Part of a small language model's weights.
Training: 104M tokens, 3183 steps.
Each number is 200 + 40 x the weight over the matrix's rms, rounded and kept within 0 to 999. Layers, rows and columns count from 0.

# layer 3 MLP down (transposed), 512x128, rms 0.0673, rows 187-199, columns 0-127
209,165,153,221,206,241,175,198,219,110,172,195,183,207,187,243,189,242,280,138,225,210,168,143,171,162,220,172,209,195,131,205,208,233,254,198,166,241,147,214,176,267,202,222,218,200,249,243,204,129,229,191,147,197,136,193,210,225,236,254,238,121,290,189,156,291,167,193,238,171,259,156,297,207,251,197,218,142,216,202,197,164,176,224,107,229,182,244,170,222,160,221,137,249,231,161,185,176,189,283,92,167,191,241,242,224,222,179,196,265,208,200,188,196,225,173,202,209,228,182,226,265,202,197,139,149,211,206
237,184,196,223,193,205,130,121,150,181,262,238,172,256,127,144,252,244,160,145,227,143,184,154,131,183,268,191,245,204,161,208,151,230,209,220,163,205,291,241,196,158,217,164,252,205,173,189,176,203,245,264,175,162,163,252,201,205,230,221,225,293,176,210,215,189,138,217,231,178,127,210,206,211,244,190,232,251,161,260,155,209,186,151,224,222,235,226,143,220,156,236,152,219,242,167,249,256,239,268,219,152,174,251,240,172,189,188,151,137,247,230,189,119,131,212,197,63,226,165,203,247,201,247,199,127,232,257
169,269,211,170,145,246,295,241,244,167,217,193,172,109,168,217,190,169,147,188,158,203,179,225,117,156,272,218,218,159,256,248,293,268,233,212,182,183,192,242,213,197,270,191,201,159,188,232,124,199,236,198,176,126,190,215,193,147,238,196,221,210,216,254,172,286,169,195,102,271,163,187,187,255,240,230,232,277,120,192,185,178,165,255,158,249,194,163,202,199,164,246,291,235,200,202,200,227,201,86,253,200,216,198,167,181,241,189,320,153,213,193,187,147,164,182,233,212,133,185,198,194,90,288,209,133,220,229
253,135,149,181,257,181,166,175,239,156,201,233,260,205,161,207,210,225,284,150,230,116,283,259,139,240,229,207,169,176,177,261,156,145,215,265,214,287,228,245,244,174,228,169,194,291,148,206,193,239,255,154,191,221,258,100,184,234,87,159,229,149,69,270,212,202,177,172,224,165,147,232,146,220,134,264,240,182,247,216,270,90,178,175,113,178,289,246,193,285,236,255,222,241,123,202,187,154,308,210,239,202,257,195,166,148,159,178,158,219,155,166,191,179,261,221,194,215,287,261,201,227,201,192,159,143,142,200
188,256,185,172,191,220,136,149,137,246,237,298,237,210,166,244,263,131,152,244,181,198,227,214,161,249,191,261,201,155,179,160,205,164,268,221,221,234,192,243,181,240,174,192,203,213,201,148,298,198,181,170,145,238,206,196,189,225,198,224,247,178,162,223,179,290,263,162,168,179,284,122,225,174,119,142,171,209,193,233,164,146,181,197,218,178,210,191,213,210,174,243,283,196,221,214,251,229,192,228,175,199,235,163,167,290,175,160,196,198,161,199,219,210,240,193,201,197,220,170,227,214,167,174,213,190,190,169
305,241,181,187,261,222,170,212,183,152,253,163,224,135,182,167,182,236,212,196,138,214,158,157,155,149,171,263,248,177,143,241,235,233,181,145,136,254,200,126,206,197,215,240,212,129,152,138,133,284,241,155,275,194,234,260,212,277,221,244,145,160,231,218,166,170,222,150,233,214,210,212,186,222,176,184,185,167,260,146,153,192,135,271,270,258,180,161,187,107,248,189,215,194,269,188,128,183,160,207,187,263,212,233,253,238,286,242,161,223,218,172,256,212,123,209,167,208,207,188,199,267,249,157,211,216,226,210
259,160,214,105,257,187,215,165,236,233,141,200,255,63,200,149,213,227,267,159,218,141,169,195,192,215,241,145,237,169,199,120,221,183,185,217,220,203,195,145,217,194,210,101,224,212,194,177,165,275,228,232,180,176,270,185,242,158,227,207,195,192,197,171,245,135,150,203,207,210,223,294,132,253,189,118,123,219,287,165,184,191,195,183,169,100,226,265,256,217,268,237,192,261,119,212,255,145,205,181,201,184,183,293,274,257,182,236,183,208,195,206,250,272,193,200,235,213,226,200,197,142,167,219,260,225,140,139
208,181,132,230,170,244,181,247,181,207,179,210,223,248,153,204,145,239,201,208,194,154,173,228,144,217,292,230,243,196,209,190,194,153,234,225,218,188,201,179,202,182,221,212,162,201,205,194,187,202,209,182,158,250,197,251,219,247,210,229,230,231,262,282,154,228,210,236,196,176,174,225,99,228,199,139,236,182,255,253,223,204,159,170,226,145,258,264,205,188,212,200,134,187,258,164,162,180,205,273,170,266,155,180,160,177,211,167,177,167,131,185,234,186,212,257,223,165,249,174,224,188,141,178,233,153,260,64
196,299,248,162,189,214,186,225,150,209,107,144,232,235,198,219,177,231,164,241,178,170,159,243,181,210,231,184,210,230,190,223,160,188,155,188,223,250,201,181,203,154,245,199,159,212,165,190,211,180,191,234,222,276,191,219,228,227,206,276,203,163,173,193,167,188,202,160,130,263,217,241,252,218,227,228,228,243,166,196,197,220,256,187,151,194,132,99,190,262,164,225,257,181,161,213,154,196,183,167,169,174,215,220,218,277,218,290,204,196,218,229,170,227,177,205,167,171,211,257,127,153,269,301,140,142,258,172
292,233,167,122,212,238,203,221,233,253,195,233,229,160,155,253,214,220,154,311,206,267,234,195,206,193,133,175,208,213,232,80,205,169,306,219,254,272,227,191,220,168,156,177,255,248,169,184,225,224,183,251,228,159,148,201,175,180,197,180,208,224,150,170,169,205,171,225,248,146,163,177,80,230,173,181,193,138,153,222,233,209,216,154,241,217,218,192,201,196,191,222,134,188,188,143,235,254,167,249,162,171,167,243,207,250,174,166,167,235,243,192,197,238,230,159,239,176,216,187,233,184,148,139,235,242,197,133
215,200,157,176,176,183,211,123,185,165,241,232,139,165,208,163,137,185,169,251,188,221,240,283,220,214,249,212,259,170,265,194,214,259,172,219,215,164,263,186,147,174,259,188,240,180,220,241,124,234,201,195,201,218,265,167,230,120,207,180,176,153,129,216,270,200,251,165,200,126,216,192,193,182,122,178,233,165,232,231,193,165,227,224,164,207,194,164,170,237,194,178,203,203,190,227,261,194,204,133,224,210,209,174,218,251,200,236,211,176,189,132,151,167,226,218,244,276,221,173,164,208,193,191,237,224,247,215
179,250,213,211,185,206,258,152,150,197,261,216,210,280,190,211,189,215,177,266,147,202,184,216,137,119,87,213,284,184,239,229,255,172,173,254,192,189,293,153,247,178,160,210,226,218,244,187,194,180,197,177,216,207,159,205,233,226,157,172,218,273,220,205,254,244,171,138,221,196,228,217,137,175,134,217,284,119,212,177,148,154,226,167,214,224,202,219,243,159,151,214,171,211,198,192,151,248,290,230,122,213,221,154,245,210,150,223,199,232,170,172,189,203,250,149,167,176,255,220,214,222,197,172,162,198,181,134
194,169,213,245,222,184,211,203,239,175,219,104,205,274,282,235,237,212,142,270,228,163,185,264,160,216,201,134,241,165,157,206,141,245,174,187,213,268,177,226,202,275,194,154,176,212,259,250,144,162,166,207,169,226,243,193,201,218,228,175,235,232,275,200,216,205,196,215,235,205,208,214,186,205,177,248,154,197,164,146,150,238,235,181,247,227,173,197,239,212,187,202,197,241,217,139,252,164,170,231,182,209,162,181,186,184,181,228,165,226,152,224,190,148,171,241,193,166,189,230,256,181,176,217,188,191,195,123
# layer 3 MLP up, 512x128, rms 0.0671, rows 188-200, columns 0-127
259,239,234,242,171,211,198,152,279,119,179,181,190,169,194,187,211,244,246,273,181,273,189,283,197,148,183,157,248,158,202,177,173,148,227,168,170,183,202,255,224,247,244,247,207,211,162,194,299,198,209,204,177,200,208,229,193,223,206,270,179,163,149,151,197,167,168,200,173,193,356,196,147,175,207,184,251,219,206,237,234,150,160,158,151,180,175,168,192,180,227,155,269,203,221,214,223,243,142,171,229,250,152,185,176,207,188,245,277,220,185,172,190,249,199,162,194,143,167,113,176,247,176,172,183,101,201,221
137,131,172,107,224,171,185,249,248,226,253,285,259,156,164,164,129,232,150,245,176,237,272,201,159,226,187,168,247,243,166,178,241,164,235,152,203,169,205,231,179,179,205,205,243,194,220,228,255,196,144,232,221,190,237,206,130,233,133,288,135,226,248,201,227,241,304,254,234,160,188,105,221,238,184,236,170,201,130,194,187,206,217,103,203,181,207,222,212,135,163,210,141,293,266,181,206,161,167,210,219,156,183,180,301,279,159,157,258,247,183,157,231,261,226,107,199,265,180,158,250,149,212,162,305,236,234,131
245,198,171,196,251,162,173,190,198,99,255,191,198,124,206,194,237,258,182,177,178,180,207,282,178,206,135,153,182,186,206,172,193,230,35,213,212,193,285,174,202,319,134,168,255,192,140,163,241,259,175,157,162,234,210,175,245,199,140,287,197,204,196,167,254,246,203,256,134,257,215,237,194,167,176,161,308,220,185,220,179,199,149,210,201,249,218,133,157,222,218,168,186,167,268,276,167,245,166,184,206,140,258,206,201,284,193,188,236,156,184,175,198,250,285,156,223,158,179,288,87,256,167,197,185,238,214,171
167,199,153,255,190,241,194,196,256,184,156,174,239,189,256,168,180,143,232,264,200,235,231,167,197,188,154,200,176,213,221,236,174,239,226,190,176,183,159,257,204,201,210,176,170,207,219,223,211,191,196,212,213,228,199,209,203,206,160,232,219,183,211,193,169,225,199,206,197,225,159,140,195,269,251,247,194,175,176,165,195,194,266,193,218,204,200,197,192,158,170,215,99,208,220,168,180,206,215,231,229,193,280,169,216,257,130,189,199,114,179,152,199,222,187,183,186,174,174,223,225,279,228,167,168,162,236,174
173,205,211,188,200,206,87,215,211,162,140,243,271,155,160,219,200,204,199,194,236,201,234,183,126,111,193,246,174,228,232,180,264,180,201,215,166,156,191,210,130,187,223,211,264,206,231,194,180,267,193,169,126,255,189,150,193,190,163,211,203,172,204,216,302,150,228,155,232,226,177,245,206,182,180,202,216,168,263,113,194,261,261,108,172,218,221,273,304,151,188,217,194,206,165,183,166,264,180,184,220,165,163,271,211,220,184,197,211,226,226,140,179,266,185,189,199,266,202,168,209,243,185,187,212,209,184,192
164,218,242,208,180,223,149,194,208,184,229,275,123,245,257,256,157,267,163,356,161,148,208,167,137,166,182,262,222,209,129,249,213,195,277,259,253,156,161,245,244,158,254,163,195,189,212,160,159,223,183,163,281,208,203,218,251,174,158,146,230,202,247,227,212,251,228,227,225,174,200,107,209,165,148,281,202,127,167,167,239,185,136,163,219,227,132,230,248,243,181,156,190,213,192,201,206,265,185,173,258,221,232,233,240,124,180,223,177,221,163,191,168,195,217,203,186,187,186,162,166,210,124,70,243,139,210,159
249,252,287,208,226,236,204,203,205,191,175,178,174,176,173,232,204,191,232,220,171,125,208,167,217,170,186,211,141,205,245,252,165,165,228,216,182,171,191,249,156,138,233,173,252,185,243,220,207,190,200,188,223,260,176,221,174,205,218,251,269,138,175,153,204,229,243,243,177,189,223,220,81,194,231,260,208,223,196,161,172,187,190,112,237,162,193,257,233,209,178,235,212,151,216,196,206,203,181,196,273,182,154,211,220,221,167,215,185,91,217,211,222,171,265,213,213,180,263,210,182,186,187,183,175,207,186,217
188,248,207,145,264,239,189,132,194,180,196,185,188,233,144,144,230,206,201,161,188,237,247,210,229,177,148,190,241,233,137,139,228,219,227,195,153,245,206,141,101,202,234,195,167,164,234,242,169,250,226,150,197,232,248,160,229,204,236,121,227,125,200,201,187,252,224,254,157,254,205,193,217,161,246,208,164,183,167,215,221,208,236,166,243,168,189,194,230,226,177,272,243,182,192,215,223,124,245,226,148,213,198,185,240,191,194,221,169,213,198,204,207,234,216,152,226,199,164,217,188,214,170,236,189,272,164,250
150,184,237,152,169,175,158,201,177,130,186,178,227,250,184,143,229,192,271,138,203,139,169,210,205,199,189,177,183,151,183,240,202,271,176,208,148,175,185,222,209,245,205,207,183,158,189,200,150,225,284,219,122,160,269,212,225,128,194,257,183,189,270,154,189,216,212,200,213,249,208,166,301,174,177,169,283,178,193,162,200,240,197,184,212,156,151,173,226,176,260,163,255,303,229,229,196,174,207,162,235,253,211,144,266,210,192,176,245,241,134,254,178,203,251,220,216,206,133,195,167,172,193,185,243,97,183,237
150,196,199,213,229,223,163,179,152,175,141,125,266,190,197,197,219,206,270,217,198,175,203,177,184,180,235,149,196,243,201,264,185,263,228,213,256,254,197,225,198,223,169,179,194,209,195,169,191,174,211,273,202,207,181,250,148,254,289,189,198,157,224,180,199,170,211,173,209,211,252,197,222,195,209,156,218,188,219,138,206,248,204,223,208,255,207,171,259,156,239,255,172,187,162,95,159,276,176,290,201,253,211,175,197,176,125,166,221,239,157,221,181,180,266,215,130,117,190,278,211,120,207,218,131,145,227,212
203,189,201,223,146,190,158,160,243,173,159,192,276,142,235,186,179,140,157,271,169,205,273,228,200,245,201,104,198,161,277,244,131,216,196,191,194,276,205,216,163,190,142,130,273,223,187,226,216,161,131,298,125,187,126,206,144,228,203,193,209,134,165,195,200,249,244,173,220,150,184,204,230,199,186,216,177,297,201,222,295,216,252,154,253,184,246,150,211,222,178,160,180,116,228,176,241,231,205,203,250,175,170,247,209,198,257,226,216,214,223,232,211,219,246,221,171,228,172,192,260,133,170,137,190,190,212,181
176,210,266,140,241,214,182,195,197,207,226,265,198,247,166,169,144,208,218,236,163,161,259,162,196,189,227,157,181,228,239,210,219,139,240,272,186,238,179,194,228,131,287,177,223,230,204,189,237,181,236,222,221,113,205,215,207,184,202,184,211,181,166,194,227,189,197,204,215,272,195,199,226,182,253,221,213,159,188,183,199,206,208,174,194,201,142,236,201,201,167,208,226,173,245,220,219,200,164,203,153,221,188,171,150,192,171,174,184,187,217,197,260,194,241,200,149,152,136,195,156,166,164,207,209,189,265,178
208,182,312,193,266,119,206,229,174,213,121,177,221,154,279,183,142,209,213,196,126,204,197,216,272,146,263,151,297,186,164,164,182,196,197,277,207,249,161,269,164,159,237,101,183,235,208,257,174,184,172,266,205,223,156,177,127,153,121,212,267,202,211,207,189,195,204,308,213,233,274,209,193,139,173,215,233,183,138,173,252,226,193,162,216,196,96,140,186,187,179,277,178,156,257,227,292,103,122,223,235,204,285,229,207,252,201,248,211,217,182,190,177,199,190,236,122,205,212,187,196,237,151,233,183,199,195,144